From a checkpoint of a small transformer trained on Wikipedia.
Size: width 320, vocabulary 8192.
Each number is 128 + 24 x the weight over its row's rms, rounded and kept within 0 to 255. Layers, rows and columns count from 0. Numbers have three digits each. The size before them is the row's rms in percent of the matrix's.

# up: layer 3 MLP up, 1600x320, rms 0.0763, rows 1282-1381, columns 192-255
# down: layer 3 MLP down (transposed), 1600x320, rms 0.0312, rows 1282-1381, columns 192-255
up1282 104:104190124138115121152148130109139113124104137112119109155117130092108099123117136070167143168144131101129167145114171096115127093170137116154158097137138102137134129155108124080137119098134153
down1282 102:139096110133148135115136132106104138157142121085115115144112149142126124087121106105138156137150102051189107130127104126108154170123101173093158113142101084121131109146090110106124137169139113
up1283 098:137133128124089101087100186120089163122178132122126147127121210140142116120141158161156155159127096139124147148104139097134112118157135124090141129143121145143114161121112085120116156117161161
down1283 094:127136097136131119131109121137108129170105131160133117112115092129171113151156110140127148125076150139124123130148124142106148125133095129148143159124142154142160109100138114119096132164069116
up1284 098:135117105124134164109141102123109164111152116154118124116124089153111090095145128125089122135093144141135151153162119122085096130120142101141098127145171117123157151149126158092130138146087171
down1284 101:092152129115089064111121128105122118116154182086158116170107121130095105131130124107158103111120134120132147151117145128094147130109109119103141113125108070148114088129167083114131121134111110
up1285 098:117125152124132173150122152123145143149156129170122117132124138081145121122102118132139125152118150104131114133168122142119137128140113178103148126175058143120119122119155136157145102089124151
down1285 098:132121151140147108128142100158126153116117127082137134121118085147133117213129138113132103147126075146119157139107141081111098075101107092124164096077114134107143172149124173124142127136113097
up1286 095:117119165110127130147144116141142177110147151114112146125135154156122107153066133157168128094140108134175128092138111132117097186157117167130144129150183126143170095167084156163148103074092171
down1286 099:083141099149123098124142114112119164137135134116097098134157139085122143113135108093153149145134123140152141132142160147125129091085151152132167161135102122104126161110117119096128132175114172
up1287 105:099084126148151124119117155135074170132153133118112153142130150119117138116136098147143126137109110094124163113157064134168106178161156120095095097166119105097122174175098140137169114133127146
down1287 107:152125112081117101161112116130120138142116105145114109124116131145127134075135096128130164160109070118107129112157163147128148135128138116129130133132145133071168129115115155094115116151112132
up1288 102:117107070144135156098148116140125099151159159140147125093112161180112158132138168131142106129116123111144133117145153105099124118110142109161129090098078124083170141150141104139153137149142119
down1288 098:152185116147076129140124088122132143111135115143126119137117124124065146110112078116167129144115127117123137153096174167156123111099102127105128120165113164124122097135121183140108116087138123
up1289 097:100149114094114127138131129180051160117114117095140138113126139161173155141101127126168142104096100124162134109123111139125138143083152115112122117112143077134136103120133111127111129136134152
down1289 106:175119102120145080137175152122161077108120099119182120077134106128127132120121163128117107078104132137079125140140135123126085098148103133144124099146095128153127117136134110137101150124096084
up1290 099:132130134075123114131105147137129139137131098119113109134108116105149116129110089115136148143150137087133090140133159134144164142132117132124135131088151144167108162104138103157116123154079183
down1290 102:088134110099126126084137131096127159110121171075107152130114135100116165141074125130090156140169110124099145129112110151146142112168132095112161119154083124155108147149169132100165153108112089
up1291 098:147148147141107125153129151127180117145139115142112131114164161112143146149110145090184124117121089109093144135145119133142139109106117134142123133145081115127132137118128141099116134133075096
down1291 101:139097115117130112156143110105180142117130188141088130142156138138183115123153108126086123126166097149097094131101170119121156083156124117132159133187099113144105146165111125121146086110149109
up1292 100:140118125129105150097103171144114169147163114108169139128090098140138099129126128161141106134132123106141090116177115090126111113150120164107111096115132122096127117130148111142126132147120143
down1292 096:119166122115131159126076083112136101124108110113116113147193135144105133142137144144138122084112102111148170166132146111123154138150117118148133150124142158086146144110120119091099142144148112
up1293 103:142145099160097173119151095164130082115151134141123121119124130172127149140139117141138123162142106143116116102143139068135140053135112124148133061108104140101072146112112109114124133115110145
down1293 106:125103125135102152128186092136153107155151144134140117160140118108120157130126128142144164115110109102136108092136102103183120150173174073098138124158110132168130131156128142138110130161119177
up1294 097:096119163140113124114065130113207161133121139182098152160154106103095131113105167131132137118177140130176083109125102143105135124137131139107122144123126153109154096105126135126154156155146126
down1294 095:142114149085154124136107127124140129166155159128144090129118155143139106147159144108133153137143106126153140164123125116143082134102098060139142170118121091141124150149128124087089168132159124
up1295 103:120135147129145103150118155130138114137123109158108113138115163110188120143164133151153130139099122082124117130178128145116156101093136134133118094123134163139159113114119110103166136146136122
down1295 110:121118099138118111139185133174158139149140133171160142139080124186128116144101149100098137135134135117153136098131138142126130134118116136109135129128146117110099126135095127153132157163163112
up1296 107:118152084107151091157156154122079135103097122129129146124123124149151132108105191129112167124091103118145142132119118115173117174132140148133110090125111138160126154090111137120116142097116175
down1296 108:120136093128122126110143142130091167100100118126128114132120096131122098116115075118108154144110102157096120110120137129181153131129126148117136131102137124137115163122121129141140125140087081
up1297 090:162159128097108148117129148117117145138113096164143118174101127118136114106116138145110114131157125184133137117132149099183106122145142122128168133087125129098104167113102115110097137071123107
down1297 092:152118119112171108127130117126140099107136129144092137103112107156135100167146091140128138187066103137130134125120152132142135099120164138172106133159112113116120102152090125151153136134112156
up1298 105:125158143159127154134119112171172107083127150097132121135118136144143126130127139123150133136118182096177152153151071097114100132115168101126154111113131108073099098130143127077144134099097139
down1298 109:147117168159151125117110123075156170126121119110123144130133143158115100113152095124089115175107126103104131117152138150107117079122155158117155127084122148151161104143112106134106124151141109
up1299 100:137111105154131119143140132112161127108120109154095147144139144123099106166111112071130142161135077122127103116144155154115095168164124204097119121156150130100135153127121117096123104136138147
down1299 100:154143157131143139110136143134135160116151165128164096120110117090179119094137133093136137134093099142157161103084071120126150131095100157118110177122129121141150120124118146105156136124082118
up1300 098:143169121074109136120103092150104168106169096107119130156111190116134145148129126135136141112101150158141139162113108121137127137137127137131128141130145092098122112107079076142131132149151125
down1300 094:145166077116183125149143125080159136127118124155092092133161131133105077122083146103102123164069095138151138099129132128148122085126181107161135069094148127115124149159131145121122098107124080
up1301 099:135102162135144164118148126118153137176115137137138159149146124108118121133183148129108137136108140086111137154137145130120113146133110108097114144096140099076142112144103103120158142119147140
down1301 099:112106126127147122114136129122145105142163136155093116160134136137157139143149174134119129111140110120116140103125098142150136118110122156165094084139088160079171142096145138177144095176096146
up1302 089:115149135136124111098130140157120132095122114122118099114061154156113140077104164140118143163132108120082148177120139157136127117141106130138134117148146114152147134113108102167110103124147126
down1302 096:123100128126151133168146120159113153142137126113187135162183092091138115137139111101127112126175167147090137101113151142132136090125137109134132171111155146120127129116130143086121143147137124
up1303 102:112155137135118197145095110129159103144136123098115117089121133131168088121105105141134153139143112117113124119096131133104123155141140134170155132119180117164143128122124128085103118116125116
down1303 105:114071153131146138117109140133138108130143122152128102113119146182105148126113155154148134105104117140111131076105149112139169124153121091123124088135143131110130124128138150128112122110095119
up1304 101:099130133173113128086101149150131111136140193146103119138129104145139103123088103113123144096121103126129138154140145126126104126151127124166156142124163162114099109106123120107084078131082130
down1304 099:122124187117144130063127172180110134073149157057095156153130073117165101149133116105126137139088124190141126116111100096130124123172094095114098092156098144157124106140138101111147094116135132
up1305 100:127115116140114135115158094144136163096135106162175152121118126127164118114113108141186143116119126084128123138145145051116153165125105115158109119109130110111120096145121123089125156083149111
down1305 105:127112106121123095148149140084135114109113132173116101126164140133090108147130146112144106127135144137107135152137128118135166087115111083144075130110119140147111185126165129122116106139113132
up1306 106:141118138126138120126110195134129122133167137157160085167152113147126131110139133156120143103167128121102141157124132184117114146172117121137087116135156137153132110108135120143145088086105093
down1306 099:126138130163132102134093100142106089092118142138151129117156099159120123133183155141150071098124133122080160120125134106177135119070124110105125098142107136143141149149138133141082146126114139
up1307 097:057094142181151151096112163188164126114108120130099158102120128119091133137118114164139096146133119135153140109128105172124110133124086161128153128175147114090111122171158105118119103131110130
down1307 092:157129128119113093086177082154142165125124135109100137129099107113150161120129100115154120141127162123111158151128146128153145079129150102132116102106086164088101122095107161105128144143141167
up1308 101:081144124127133107145128121124157124146130107075146122096135134110111154107129090152108163125082080115126131096103096095136141137136133144147156126086171144114157127121162120105138137122104150
down1308 099:117157129153110121180148095160120048109126111115189145129119117109085104125110094116107110142138111149113127157092150139184113111109165171131110108135123112113134107120105182123123135129121123
up1309 095:117101128160110123155075118109156116097143109131141127143150137153099131143135123161113123138168159162109138107101172119106152155134142143150139103140132139173138114138112157122179111147090085
down1309 098:181137136116138085140188152098140142125161143119139127099141140126099101127121082103117132140127155119136171128115116144113124156146120134101104162118147134110116170123146138163152143116151122
up1310 097:110114092173146076116132109150137149122122112122129140163105100125106106129119140109085105132145128143115114156121147091117125149108121185086131109141119128144168050133142131148174143091130116
down1310 095:134147165155133122127145128162094095170141146093099072140163112120175150112156103137165099098117130165109146106137079126073163105068127109147090158087165110142110197129105173114150113154153116
up1311 101:120106130148162156070112130134094146122118143151116135112116115102107133135072137152135136151166140151144203145158113142122142158114107132130114135086098128077122113146139175096121110098138104
down1311 106:150152093133094134105120130156167163120103151113113080133139120137133179148118136093105090112109099118135122107151090139141131125139135095165100115118079127141145128126147121151148167140134087
up1312 103:134148141144162091138155099129130115106120133164159133125136181107152128132111117089133140118115138099162130094114104115137126111085113137124148144082117117135130114092143105134150109129188130
down1312 103:144104132122130138139114152120130152137144106160106121115157140121138116125135138151130123161095086142145120134121154152127142089121138121138156126103104143125134113094094132173106141112092112
up1313 099:119136083119155154120126139096104098106116105114158091107119117130136114141165145147106167141152167095100151124115117118102137104109113130136115141145163153081127144101112111127119208122145122
down1313 100:143141158096139108140138135139114103148101176102129128084151122083184142129155131087169158110139095133083178138147126135116109089146121150162128082133162119150123107128094117097136148171122121
up1314 102:084128108124103122083157122141151137152118136097112091139143159115108115139151131146114151141146110116160102135126114158139127125125157141140168116137130114080133133133132094091073161129068093
down1314 098:098107126143159061110144147165121137138119118120108152086123153140109126165103088133141119118114107122157098145137118101087126203128110130118126137117114135127107125157164113127077112145131109
up1315 096:086182136156176144131152117136108122122126153131125092101100125139147134088105146150129099177137147097156176124100119102084119123152079109119115163156110118130175114094103156120139109101162107
down1315 089:118126136148146103124136117133108121165115088097137113156169131143116076122132145156099133138096110138116135129124185141105146140141185123104145127087133123132142098130108093087147136090111137
up1316 097:140100170070086103114111158106137140090135111168118122137163133099095141118130126129122155095137150121150089107177112162150124135125186097138097079103157100163122129134126126136135106122081149
down1316 102:104129105138159090127104125150105143164106108167149137093125175089113117179072130148141119111110108125132107104128136114099091122139130169120090134112110113162160162152129120088112130094125118
up1317 101:081127085149135078122118131103117175101101115124109140135159133136113141109131120171128128091167102130133083141144127144148099174117145130100147136105144108153120146159110152092126146125154152
down1317 104:144133089105129103091157124143115113124125136140153161142114137142110110144126099108102113170154148147122111172132079085116113131150117165141133123132137136121115154094181152125137098097128107
up1318 106:126118136144129154146154166144091132118155160107153119167147145157102115176125142136110170145147118141129164115152123138130120142082166134117123132104112148135153124141129112151154128123168120
down1318 107:138117098117138101101152159135132153098098134128104161138144136084080099127121147156115110116127102109137126128118135117133157143087095128103115126103133112120135121150146102122171119090122128
up1319 097:145124112103097095110117150100122123136163137108104135119166140125135136111121178146073104153143115116170102143156109133125108129082113117115144081120172146112142136142129086150138107087119114
down1319 094:149130127191146144157132186095111134105106172131177148088148095142097099134125147143108165134121155121100106121138099147160125117105152121156109106131072117140130131097150143089104090125122115
up1320 085:136090162088122123108142154116163130115119128122137149140103134096095123165140093151127108141152138149131141120140131151089109161072108105131101093108117147107132116142114169086107085148161103
down1320 082:097151117125127120134135121145146122122094119105108137117136079144158133113107146149179130119110124055128138105125109125167133132193165123180144120145157107161148086138135125121115099107129118
up1321 107:083119145118151131134143130144160134096134153107137169145138138109130149125108116152152096111101103140125138125103083098129087196120135137133140124134103118108127098164121104124112153126137121
down1321 106:121143178113088141094121146188101148141134153108153124115161102104113085139143156169123092087140158099127107155131132121144101144118141177105157126125083129146122098139136125129076142135136178
up1322 098:114123125139124114135141174120090120145158170174145123086149134146095148148132127132131120113162113116156149155122098109091109120148157121134123081112181120157097135128128118125101101117144117
down1322 104:196126170133121136106134132110146169153118118193132124148143100128137131131125075130128115152132126121174107142145108134122117144108123160127092126120103081111085148106139124098168122097108086
up1323 101:098091131115140104078144127123100142105129137136108116110140177122126111184145168132096140140155128111072168090148137115144101150146134110156127123110099103093132128111108095168134152161134132
down1323 108:102131123124107145081164149159138143159147090106085126130107110131138105112116098143121139085155112127068139113104128121151112101107105124176118143155091138156114114139123133087098174131126131
up1324 096:106109096106119138136147110136116119102145130149182130166157140148153131208094119110123152111108147136122188132187141094140119117146112082083133107134108101105137142122125118139162107114109159
down1324 098:104126133152129176133155084140133139143116122122165144120093186152124134152140162116112165131114100104098180101096118093153147162142152133106116132114140136110185085125073151120135166093128134
up1325 100:065134128073105147135120145154087119134144155137130124111157136085146127078133099135097172148112143158154127131097088092149137142139123088150071131140153136127159137116133100111155101155152124
down1325 099:139134143115088120103154136095131112152135132127149132109134147132121123129074125083153157135144108106119107142142121130123140138094144146128105151124090169117192185152123141121131129150137134
up1326 097:088134152148095124134148113167148126141165119135117102087121152119150089154205105176141113130129109125106122110123095134138169132122099132116103092111153155153137114102132123105105109127132136
down1326 097:125124085143149145156127133106113161177073159145154164146163121110100114116140099169088182137150113128141106121122176114114128122113154134170139129153108118149107115112147107145164112065122122
up1327 098:128122105116104160155160123123133131192120151098158159135142157087124097134149131167131130152148113085121136134165144137149130144091141103144092126113129133149175090117128141111132165096089107
down1327 103:086129104143099115140106128124142134116158150152130122172133070122160084106131120138093115121097102152134123141076158181110144112123154149145156135166082152089097126128142111133125152119139130
up1328 097:116099129141152114137141145180130161073147159134107124134131173128126107142132062125127149157107158126122173083090152116107099115146099139153082119138132117152168140147090075150126155149100110
down1328 095:143150128126172080178058133100129120142092111108124121149101103157140158139101098148090150163087130127140102136150102096132112103132130132116145153075117159124086129122119090067112119177145123
up1329 087:112132121113111097094106166104112103132078171121127109114132145110073101145128102145126154132173175107156165140148135106130113135173159131136122159149096130144113113125168114144139151136172117
down1329 092:167139124136161101176135118100132083180157141145125137132105149138140118090143144179086114137125138127093109107150080104152116147148146175138078113159127122134087139101108137147126150125085121
up1330 097:096180082133156130148127141114152136074141116137130111128088148135135154121108143135118120105158150095143107113164148109123148123126174121152152128131170146097095127123151104106106136096117090
down1330 099:122169140133114118166080126117135150123104134170169113129201095143103104146161136149118091118089120151129115133147096153133077083153126138131167118104141101175158124119160163127110100120123132
up1331 105:130153129113150074171104145154111155088129110180150083080134138123166114144127125135102122116161135117153144119103125113063129119124149095125110110138089115122139184118150109117139135152147191
down1331 114:172144097104135099139172126137117084127131115118135157130113145115130150119144127171122112099121143135129141122126096140106152145119144110113152092129151167083123147156095133080107144142134102
up1332 106:132119163141096162153208118126120111161112134123126126169135148140116107169156116134170108165111146120104164115106152107159095142088115128121152100111145095150143132098130136153148092102134151
down1332 113:133123153130106124113126091081116119118109105106136146105105082127160175165150167124135104143133159093085141114132123157136131127173118113130125085124108153144112135116106141148084131147132179
up1333 096:107114115137135144103128151141130083104126173126109153136077139098138112106145109150188155139125143135127144135120153083130101117138083137133100136130123103103138107147089141122113090149153102
down1333 096:167139131084099153127087141169173175116091107094122096115130069124132113106158110082109125140141145113122123138148113102133184123130157131163103130131128107133133173099122131106138142119149119
up1334 102:176117148148133163170130129155164101153131115111138086124065113112124124110087118140124127109169149136077111163124136136123161122116122140128126123127118091134152110096129113149118100130137106
down1334 101:123098112098137139152158133132126130062145122154135142091142125145149120159107131136147099097153154158114117123176128133147122096146155142140090102127120098153142169108138123140186115129133174
up1335 097:105136158142133094099113109103210098118136102148130114137150158139137138130129086123162114144135101117123151166135102137110145117153121162148144116098127136125162113149133092116164126090116128
down1335 106:123145100141143120156127131153165092105105076134143118100136148094149128136115147101160101083144108105146134088148142092134144112176152137111111180124141120138110113095103099132098114164135129
up1336 096:130141153141114108136144134131110092110158123133109105147119105129154112137125116107132179116137107120136146084160096142153093136081105146133126100131160139090166147159101100089139113160157121
down1336 087:140179109124146146099129160138146139138109193136162134085141112067100129150124097114157076123119136121152141116087164124128171112139117158117091091079118140146115174141105130128133085105151131
up1337 101:094157114115133138118166118108141151127118171124129101126143114139128112150132137148110103196127116141130110108145125100136148136141078134134173162131163108112120118176144165113140170128122167
down1337 098:139149096142167172110124106121113150153133119126107118149106109138102124113125097128093163126143140059125106095113137123155149115135125139122126140163129091135148092123159151119077098142135115
up1338 093:112156100105122122105097152134157125121169124101146097084126136143073098136131137151150127144116143153154131121141185098186085117153138137116127092120116139108151133118166166122104106141106118
down1338 091:155132173153133151140187125166136118133118129134156162169111106124138146137105133064164101122134110138127124132117107132115180104140102105104099140124085123113194084175116140132154150133180160
up1339 105:120079078135107149107128117146109146096116109182102135120150115116135126134131122116153091150135149153137148144136151076105126134058128144124120094138159147093102086115150114149152112123130112
down1339 106:141134131136129161103136117076176113133081139085092167106119114094121165156159096137086116125111124093106096119204137123145135137096164150106138130114102148161101133133122134090148140140139130
up1340 106:125139116128178069140165189120158143102173151058146151158116139125158126110132139139130161064097167128114117095141179173137113132092104135174163132131158128152114148123108132095105135099115099
down1340 110:134128149117167078081081147125138142090142093151102165152140143084167153152162162191129118115094151134147101119163169123122129093098107143094125102080123124134140116136097119124095100139145109
up1341 098:116148129148144106115129126119058142122138148130120121182145125136122121145130152116131134128145163139083142142148137082128128138122097147140117139094116168110151097133122112120133132119151151
down1341 107:145119144176135106142162120151120145146129060104139112104134126118130092118111135167096126123146143128126099113118147132139144160142131136093155119114105135108096119082108110120119148128106141
up1342 095:165095133132123129168155111118113121119060095103135157118113134127132121176125127149168130118118096199116108140137150079137121127160104141118159142163174147124128160078138072113091136132109143
down1342 094:124129169106151079182121114099165130130118122143149103096160110147142106146142096167113126135121089152109141152117107108173144141149111146153130159155132145102134119162119079095135108105107145
up1343 109:142128118149175118155136148160111140161112109122179115143098125129145116132152203135164150179149125162155138121133098096134075144110132087156087127149139120167151167132128143148091135112179154
down1343 118:130154146147093140172152109157101166145118128134120136154108115140149128168136148121098106131085115156147103114125153135109153084121106164109144147135104126101108118101134136076154109130138161
up1344 099:114149107150105104123150102118136184097136188112134082151154153129143106128129177114122117126137143152135134132145128170095152119166151116099141144114095144133158124076150130099173113103099098
down1344 100:188102143106101141155101123083153096098138124178120085117176095134165155127139177119167156157118122144146116157127161166104186100141083136100113142125148136114119131147134122105140140112122167
up1345 096:146127130156096136121151116134085173122159110119157111107113132124152132135142115139133111122113109122127146175058112129113193121132125097154139142132158123131156108091126159123129136115102129
down1345 097:085129124111146140177166115118111123126120116175136159113064089135128131142097116136117161115157130095107147108131135109130182136116154097110108148098113151150166138138137118119136123162116096
up1346 093:125105101139143111177094105093128115105143140126119135123095155140120115130119095109125141168127146052167132142098129139099178136103114132122085092132143083155144080178144141122149138126157110
down1346 092:124140118143144129148109111107154134119115137103117172114122088147169123138142129104098125175150120161146139141155101148096108141119163192109092166165161102116106096084148138182113149114091121
up1347 100:108119138138121061086145132090134098132150113112140094118118135089140120136099140135146125134130123096135141128139127062068140143145107113138110105124157137147124152148136154122095130144116116
down1347 104:145157157141121127105162131122127110140123132129159115150132143140101106136158114126129114089090165160132133170148083108118108078140097101147106164141114185182115151137119103141138070084111083
up1348 104:129122144166139125139134138149141154124133131119145151108112144102125120174111127119133139138118143158176153157141085147171109091109132080147102132136106111120107116110044152154145168107130116
down1348 106:139143089145107111112138148143123114126131141109171111103100132105137125149118174130162166126164146109101127100108134155117112145142119148147119176129136159122118110110145145115142133088121126
up1349 105:137144164142163152111128143087156140141168168106143103125159133097119136115130130133099143103122128073103167140150102171160121107149133107118105107125135140145091114130098112152147119140120144
down1349 104:124183142140107149154132114134166146154108096194136127155145103115140159132167177147109100127123072152150136126086089107116137127088142138137130118108125135087096129143124102151116120110134135
up1350 095:120154116096137156104135126153135143075170119170132084115119184115105138134125124108131145149144098082131118154131097118068163160168155119155125086115133132127111119121156120138123104087145138
down1350 096:136126133116097144130146112072149155138142140132118127119160081098112131186158159133079114128083138187174113119136102123131129142125124094153132171128143131114107142158133117159131100169126098
up1351 099:129124139152107086125140137094162139112121132144095113145159123120098141126152117140147159144103125145157108160136141116152086094121124153101122104134118122095110145157162122133099124125088089
down1351 099:160160102156120147104149100143107117126128081113094137132125118096108101084132173142139144087158148122126174109146133138087144179100102102130124162115118126146127097154146160152121120115191151
up1352 091:136144087168085118136151147132163130085137158158107128161132130103141153137134129158126144117130146083097134138161124128117132126108140128131138119125108161122128126112107149136112135166124136
down1352 096:117131202144161144172118157114123143106149092129061097112115111127164141119137145089142125123105164150121142172140171117135112078132145108180119137143101160152116131132153131091120138152150143
up1353 099:143082130177150165154121113140110162107117118154148109100124142126138120122157142199125193187174093076137150125134118177133113137139162066129153164119129083124139134155141092142143128127072152
down1353 104:160128124143126161097115156134130131127128147090116112094116075150182133100169134110098126142130127109139175130127116097118136161171115154137118159137132127114132119079131115155112099123097164
up1354 093:177106120130118175117132129106117110144135091168126145130121186104128085128095101121099163128147108153135143080077138161153109188144115084128084145152130178074150143116132125134158128105098122
down1354 092:119148124099102113144127130148088164119123109152138130110124109140138124146144136093139105120130186140104108137088122094160136125119140112141156109145134108157130160101099120119141109107156146
up1355 096:092146131138099085117111147141161125142157138081153135163128085094111129123173140165153156117151097137089143167160129102066142125111119110115091140123142082105135124106121110131149108117121162
down1355 103:091107122120100105117119139097113110123166170163129154124139126107180143141139147126075093138107103120121114117099121103153155106149147137157122056120110132130106113088096131126116155122120142
up1356 103:122153150123102116169117141099114128125085134094098113137098119089138116127127110124112115160089166107159124114171145134155119126130141144119117093156149093117133130138136123115152177138123114
down1356 107:123144117096180136108154103144134166160129110144102177127125167172174148163163137115121150127121091151156136174150157131133121135161171123142122129135078135169117131137111154131103114139086128
up1357 096:089157112135131149077147098129149123092102125115153107156117154105172146136124110151141116158108098149101128143151146127159112133114102125129134129138140144123129117104165140091122112144127129
down1357 096:103133136142156170148088163080124111105133135132164139147105105132099148125175103118145129110114139128139135071132103105197119129131114097116104130149122132159151110100128122112144098105126117
up1358 102:122110136098124126100138126112138163126103160176144139120164106138111114151167116142109129121090153132146095164156105131153147103135117138124140116130142132085128100137190112122132128146125137
down1358 099:157118137084140123125112109112100135153146137145104133118146170180137126129159184111133127154141120133111110114107097138094118118088150163147150115126081149142143171092108103185190127129120085
up1359 092:124127129138120178150123190145152138122094110170155157164135144163085118168163129120161104147130138135107167107150136127111145141099141141172134121128118124123105157144125110154108119099131143
down1359 097:130129096120127131111140133082193114139110133116076162100111158096133123147142131119154132147105059118133101073128128146155132113102159190080130135108129128096085117129137131139118118112113134
up1360 104:142127152101136175156087135157121064095147130155116139101150163127130098121118133148136123170141135142149134112119111153141139102165125156168097131171148140123107129072100109120145105138125081
down1360 098:089098161100128163145120106158116129127147102168121126149142106146160152115146108124143094147155129127110169103135085096107150116132111147132137122122119106115170147148090139149147120127125109
up1361 102:109113126142115124140123154091121132129156134131145130104131108103148169148085161092186133116108158111147156144150087145135123103152152119099108125113089097121154123102131132101129117137151113
down1361 102:123091180122143106147120145117139162133151118147178121163134154112137130137136101111148129144077101116107165118095141138084148109116121130134129139086150123135108130140143132112175132120136111
up1362 105:138092150138114093144150102120146173150132128114124118084129138124102152139126123151146167152115152096153117099113124099097118113118100110104136144129152117123116129137091127149120113138154142
down1362 108:118135142171146135128115116128129104156089142150158121184169105100135116117106125110140074125149119162153137142074147133132108100141131177137113155134122125120101199151139113116101146142123123
up1363 095:091123136092068104105116135125089105122110121164150099115100091131114122133099185134155139143163108127127110131136124121146149123142131158155131080115129117093153098121179132169148100084153138
down1363 101:108124132114168105156064100139093119133127129146113121105114151126093120123132146117122108127101138095120153117113124121094136127116157151113115153140121142112139133110146158127142111118133129
up1364 108:133149106127132091136150081101119156144188127165156133112142112141144143161084154109108106162143070133149094092175175112135162117133090146089145108113132115129094103124127152147124118113112097
down1364 113:158136122140104133151075117152092169100140173102117100104096117127147128105105117116109151165149147112121096152106094138136120113117113169101149094159134177108149126116129100157132127111124138
up1365 094:108109114167085150140133157094109154083105130123151104121161156187107096129132145173132158174104146132065126101106159173127146142153118126143144114121137189108126149159090124105101098124137108
down1365 087:101148129093167144137152114133122141163153137127113115153136125114128145104116129088103087115115159123119121202158098102088135113128110133138133149118091171125167116165145107168099183122149166
up1366 100:101113114105092162130132141123117154145110133090111122141138160151153106145133152144156128083144119109121104078121113125120107152114126158120131127136098086082146167133151107134139097131143162
down1366 103:159130132168124113148138181131100125129094115137161142124105135135112144085150130105101136112115097166101145127112074134158128137109151157137115152122140111165110140094116108122172129162125116
up1367 103:154107127150178094148089152108117128106146138130143110062088142161117131129113162127078128132141122114111153084125146120111132132110159126094159133105122109128116154118147128153127124111123173
down1367 106:097181151141088175081141103135140127163142153142128102134122110138110143155168140143124069112071105159134153118144164112128112133153087131148160131160124127124120142156125127156111148191142119
up1368 094:144091092132103136131156148146127113157137147130156126148127122117106144150114162113090137159163132116106123119113142131153112159120135106107100122125099085112098121099140123133123122100103123
down1368 099:114142173143123103142101130106110117118138093134092149144158165124149156132127116138169113112094157114122107122085169124120141140148137170153131106139108111144144156131086114067132091163086055
up1369 095:121089144117168097143188175148119094119120124110152105094108157138095107116091092142175159137110141118141138139158161107132123121138125090128142135149131167120131142160125125137126133158165156
down1369 090:118134133082140103109107113171141125136106140133072110141180111173140162104151165120084132118135114113169150150104154123116154139122140162157116108116098158123109133115149127127100163134146129
up1370 100:131072174134082142177130160125142143158137182175119126124155115117126139146103119125146130113130126101127169124122116138097122184112093141142087145108116089135136140125144118107102182121118107
down1370 104:126095100148075115075140108133127128133091123160181136100096110137113130117118115142125122086150136072151155149207114128102114119153137124119120134137123179123148120146144106123118167138114117
up1371 095:130131151116147098108151142093121131182104161156104090139127140136136096136127140139137129159139123123133143154133167170134107171153129109074175110130155135132128121131067137156130095159106114
down1371 092:164103131164174123111136110143172151147113137105139090140178154090166147149129137108121125125101112093103081133094118114113125108105135152123151139142098114131112140136143120145137110141154095
up1372 105:128124152158129062117174093105137123132124158113120134116101151088141137082104114109122129157116109110111129176120129146125123113128162163111139080113097132150137135125123141160116117124112113
down1372 104:135164144102070129153152125119172168146119142146077145147126140124115163083149125151178102144144132136106133120147148120131165122130148139138185104167110103121146131130131119143123139140134112
up1373 101:129146110124122143057192109096112125122123144132132135122104182136151098139143134127120129128135156129176125093144188128089110134124138101147165104122145165125188137110126115092113116151152119
down1373 099:162149131120145123108168081133117131125108090128148126077126132172157168184112107104109166108153154156124151135134102170086127131108140163107110136121158146128100151096105144113091127106161087
up1374 100:080157110106107158130182126118117101130108097100125146114123126151135128125159111162101146143126119138126132150107109147124092137131111140118161158104162089102110110128171149131101131134163102
down1374 098:103117120114126141144135103155159106131143108156134085153121086094130116102138114157156127114088121080135143124090118163097075125107155136085090114149109101170123102151168070159085104118153150
up1375 090:147068158121123117174171154096124131129082110162136104114123143128146150147117130138082153121136123121105136135135151125151185116148152152073118155132125093104129088098116126126093123104099125
down1375 090:111117125133106127119131115167102093116121103101124154098140074149157152171124133179110119158124152140133128147131154160092120113088087150125127112119130077097125081106165116160117128145120126
up1376 089:144153180145067186140107086165136068123107100148170122137138165158136089131200143089156118131138167128087150181126124100115078099097098113113100079123129138094110093086078118164134133119105086
down1376 088:089109087091099126111154133101112112129117084220101142129131157100125115172121135159144150083111147165129117128158150142132115120123108136149164132169143106085090118147149132118121159140128108
up1377 099:159148155135162156104110137115160145130122166129110084169142152110111087126131139094106131137165139145119103109109146090134095119133186100149143128163120161111064087179145112156153128145136109
down1377 096:123136113161136112110175143121141103123133141148139154129105119119136136125099149141150113156144088062144155103163131137129128121126094144113166138112180131144107124103104097127122144119126126
up1378 099:099179142113139136157088077132116081076167125119147099130109131123092123128105112084125175111141162143097146118127104108120154135153119162117145104150130137121127104141167127093139119132094121
down1378 101:144139134103127132127095135124156123123117173127112169154139133101110153133177179143177138158114079108105131136140163092149129124116155100145119163130141109136153135129110092125110096118135111
up1379 095:159142122130119131144088129083165113087107133102138102142128120112153133112108128127146164147181122079107115102127096166099115115060136173117089154160093118140172140110114165138139137135149112
down1379 092:123126113120122110115150130128153131128115143122135145129136149106114136126133141172111104169145126147181167117139140170118134168139079151136130142134112147129090117172128184125173111132157122
up1380 108:134140155110072093126125155098176138123141114119125088079149109127126110165118109132135135143110161174100128140140182102133117154162135131120146148134093135094145135096143105134151127107139104
down1380 108:136156147146108117124106128119154152121149112126160132169114104108141145124123107132149180125110131177119130123155120123073128130098114123126093119111122130110146171131111109143169141089120165
up1381 098:143160109130097155111154063124108122166117150119160133148065108118090100150125102172105132135126145112155120137110150172161155178157132116160139112124125111117104125115100112105135151134094124
down1381 091:159107165111128145114106126133120130152138121144132122128109110125100131129118170126161121107167092108167140152124106137158170086118149160088144112084066144119092130100145150129084118129148152